Part of a small language model's weights.
Architecture: RMSNorm before and after each block, rotary positions, tied embeddings.
Training: a variant of Adam for these matrices, 1090M tokens.
Each number is 500 + 50 x the weight over its row's rms, rounded and kept within 0 to 999. Layers, rows and columns count from 0. Numbers have three digits each. The size before them is the row's rms in percent of the matrix's.

# layer 3 MLP down (transposed), 1280x640, rms 0.0533, rows 1060-1071, columns 80-159
094:555389367465462452528437490528546556504556540416528521551539459425514443481487441551421541458485487533475540539407494409521454452530547589540545436474448517399391465541560514606455546524468437488523582435530499481534563394525519462475561461
106:471451536557449568489511526516524492462516411564458578497503467526602469509510456538455406549502508472548493427561479498518526481507499488519419472491535422454414522605425428512576471502537466534549478499469529531465411544469455504513412417
115:476499451583524468628508478575459505477488534481537491409513525537526571519460452536505548445484501408466532507471573487586519400480489544539480462545434526526575425523505470515462426480466519536546599524487494411480442483442519448484509457
104:500436485529495483499388518483486468469413476480553621449430536549508507473471514506559461486472548431537605449528500549495496589484507555494530540549514419532542492465560604609476503490521487535447521562489519461474508528548489554529485571
096:547441518499460499534499543505483524553545482403452515541469523506408497501521536492377520505478468563490428538477523465433541493482593460443407482536450481529400516483491529452510548502465503433461613529552493508536510484500522539490454584
109:549456516509583525467465515464490535497582505437549514440538580464447615460419437468520454492473491538604423562485577520435564491567488539422410506602494531460503516556507499537567551554537521527477582509512525499464530487536573535467511416
096:510488566475380521511567487523464492543486476527475431511348565535452540569435446580483555448450447596457560473457496560461598472503562563535576553536456527494509444538542556467446503450525549562508549468532539599455495542491471460502588461
100:451454515409577369520581497472523526577509499436513588468498498507449521553502437533514457456423552457467454489492529428568582484526528530516521431476516389528565479463506473443451428588498430523496457487477530473482569572549426547565422475
097:516536526560395443441480444448449530569453532555489511427452558465379469449517506500524480529516513474502464534498498465553428374527493477511543494546448500558490522469520424530498539491461436572532522485582509485485431505428526368567459423
092:545454400557557417449461565508499507490483395455532513482357579495422540459475532454529559551516476476455476509524431624538552533427550497561420511460449540562483585523491554472528516544593504508472469452471409499497516491501439589481471520
101:466427480489539496470531496447426525467506416470509469466465610589521545529481471513526494548452427548448507486534398512484504597409538472507510507599469504502512478513468481498578485541481489546562433591505502458524499485531474502497541527
102:562575440512481451532409518454428440491496506389448550515463501446570484475491437538495463555453441427518504393453464462538467524515497458491483436491562526495544548452513494510411436492584512564394450460451502535404507465417436536505552495
# layer 3 MLP gate, 1280x640, rms 0.0537, rows 1061-1072, columns 80-159
104:554552501456559419564607439553505499484442491497484506579542492540500472511461536394482436567528489501487496423488447515523454522599391599549467517534557452513492465473535551451494543450502385499494474582489522533511451594540569440465501455
103:467495505442438399517426556481530474457485552483450444440502502576458559519545476581553454430566399519476447514520510504477513403546495437563442486551456597487539427494455509525473526548443479549567411495614535425487558471502521587516436534
100:545499532495521347448495504501477385496495565400598617479538533537522453521509608459550470505461517467477547493532589490613429578643491532547532531564485471497524393488421516533561481503475481581514513415504481501471508547549521466547437502
101:488495570490404467522456514503513499419502521491591396434421530420416451519483477501475509517428453505384529578433526495561453506533478501511505496441519466500537419472490481486470497525522584484568560492462454489420474504491428581496490448
109:445553490447438455459492495585497480486538535468504504492440481473532514489504424493550406524465464528453548540473455442488477488517517471489528489506529525517530524575531411484524509447548461479569538493543512474421503530528549410451498493
099:483488573494451502491497507611490497483528559590447494390388508587496573439468484461428522358477493545471521412504509556488473522539504509535511445524549547460485441545485496439479424450487420520492511469530566561535545464516554428508548539
104:504457512497498465423465479513476525473521488409431459502578539575582444432443476553462546508453480431551511483403474588443458488481501429499532441556452478577505455492545489551539637484399467539525483441459476593524426515489416541552478434
099:518523469529470421572508569514387439520498559473416569510505457469496515539449531484454539483421545541502428521565445573471478536452592504523471497540496464512643496362493456435545537493513581480475485481508495534506523505539517597459563553
095:506464495547472544533509491508544417499459419563476462478485497531555406498520482559410451482485477511476503520432532466443502467502559543396412398447533548520592518514505506468588453520511528483455456513469556408520476508549490483550483569
102:563501441455469465502554474496488462516493590430478553522410527470456404449485496521476533439400504497528502472482419493621486432491488480482564565434455426469577557499499617451583487499471473569438492507485470429484548440501611448492468447
103:513504539520483466556514444558436518439404600509511455515484525547500522547471501555528481487550591561543464424518517472496535420506492506432489484532453484502429512543440453451526484423562518449492498358537520556518520473504588479610537481
097:424531469511484469541500479556515472528490509524611479519531405393553485439442626551503452394500513525611492423360381432450548456492494603562449572485524405515493507530558447454532452544539549484507553474555459428479483462514468474500608380
# layer 3 MLP up, 1280x640, rms 0.0557, rows 1061-1071, columns 80-159
107:585404522487460452533525479457546442503473546490496442545538471482467490413430496510540458556547448463491531480499522462484554455523480521497489532439557445498425542564447491478513492543538516551532450385585380475552464491502550497513588432
119:519515499485537551627611536589437424454487517548530431456593556493552493575605477547560392555422512417524435508577471553531533437381502551409513534499442437471528437522413516517543516415509591522520534516523488431567506501395510463514466529
108:487497509450495516645482482450511588484469476563420508529491451515428520434504511511478514462454539553491549467450382521470432484517548526458486493551458509488482516478584496383447523506514550447529521483541532519550508434557498484585514464
099:474460535573578525513588400495531470539471427543483491549577468511611505536502496553452475516493561394538537523505525571433429556434432576549572458572542457399573437513497498589544490525506532477577387471464537415413460564510508489496549429
112:522521551401456518514521522539531553435539477482401537517476501478454510506420492468542499482537500510439434506533526520483488454474444555529587565381463506409501527457447461507508625493522513451541519546508494588547384463451452550466491500
097:491453473484593401569472459471545551476483530536505526456493487514554501531457568506552432569558553505501426507499517526451483516524523528516460441487514517490499523457570515502576486592527426491519582515468436478407529458527545591511501482
095:470558495592481537511507450465566523487497493476471524528444476572485457468459535448516541545535459499558438484525472552513503461495442588560530445472571545498512505513571505523555517529492401477531561483466427507504512382491547462465448465
097:460511409462506447498619610574484548441635543448533531499567426559518578505397510493430577400430524588459498537557435519430468550478399491540500471497481423352494498507515459506471476456511507466518467480499493477605488446557457529521569517
093:513500535470436536469516394455529583536444530545563482535667440502562458538497508510550453422461431503559471436461566410477470476551498500463564483462580495479462481475453443529511515473472501459477543538500564520491546489505541496554587487
098:439498555578461545535475472610503439461494525621541472588417490507496495449518478462542449416394563520436543499506519523584523419653579506466566402459534394587443476527539497503465533531443528430468580411554531537448562493430405475519405563
100:580517496527541479606546486472550527436507535489520424551586435432528576588536464436481579566513422523445492495543574524490508488432563482497506558503499420499574469523475478472413451510350399434582537504476446525566500491409526580487414538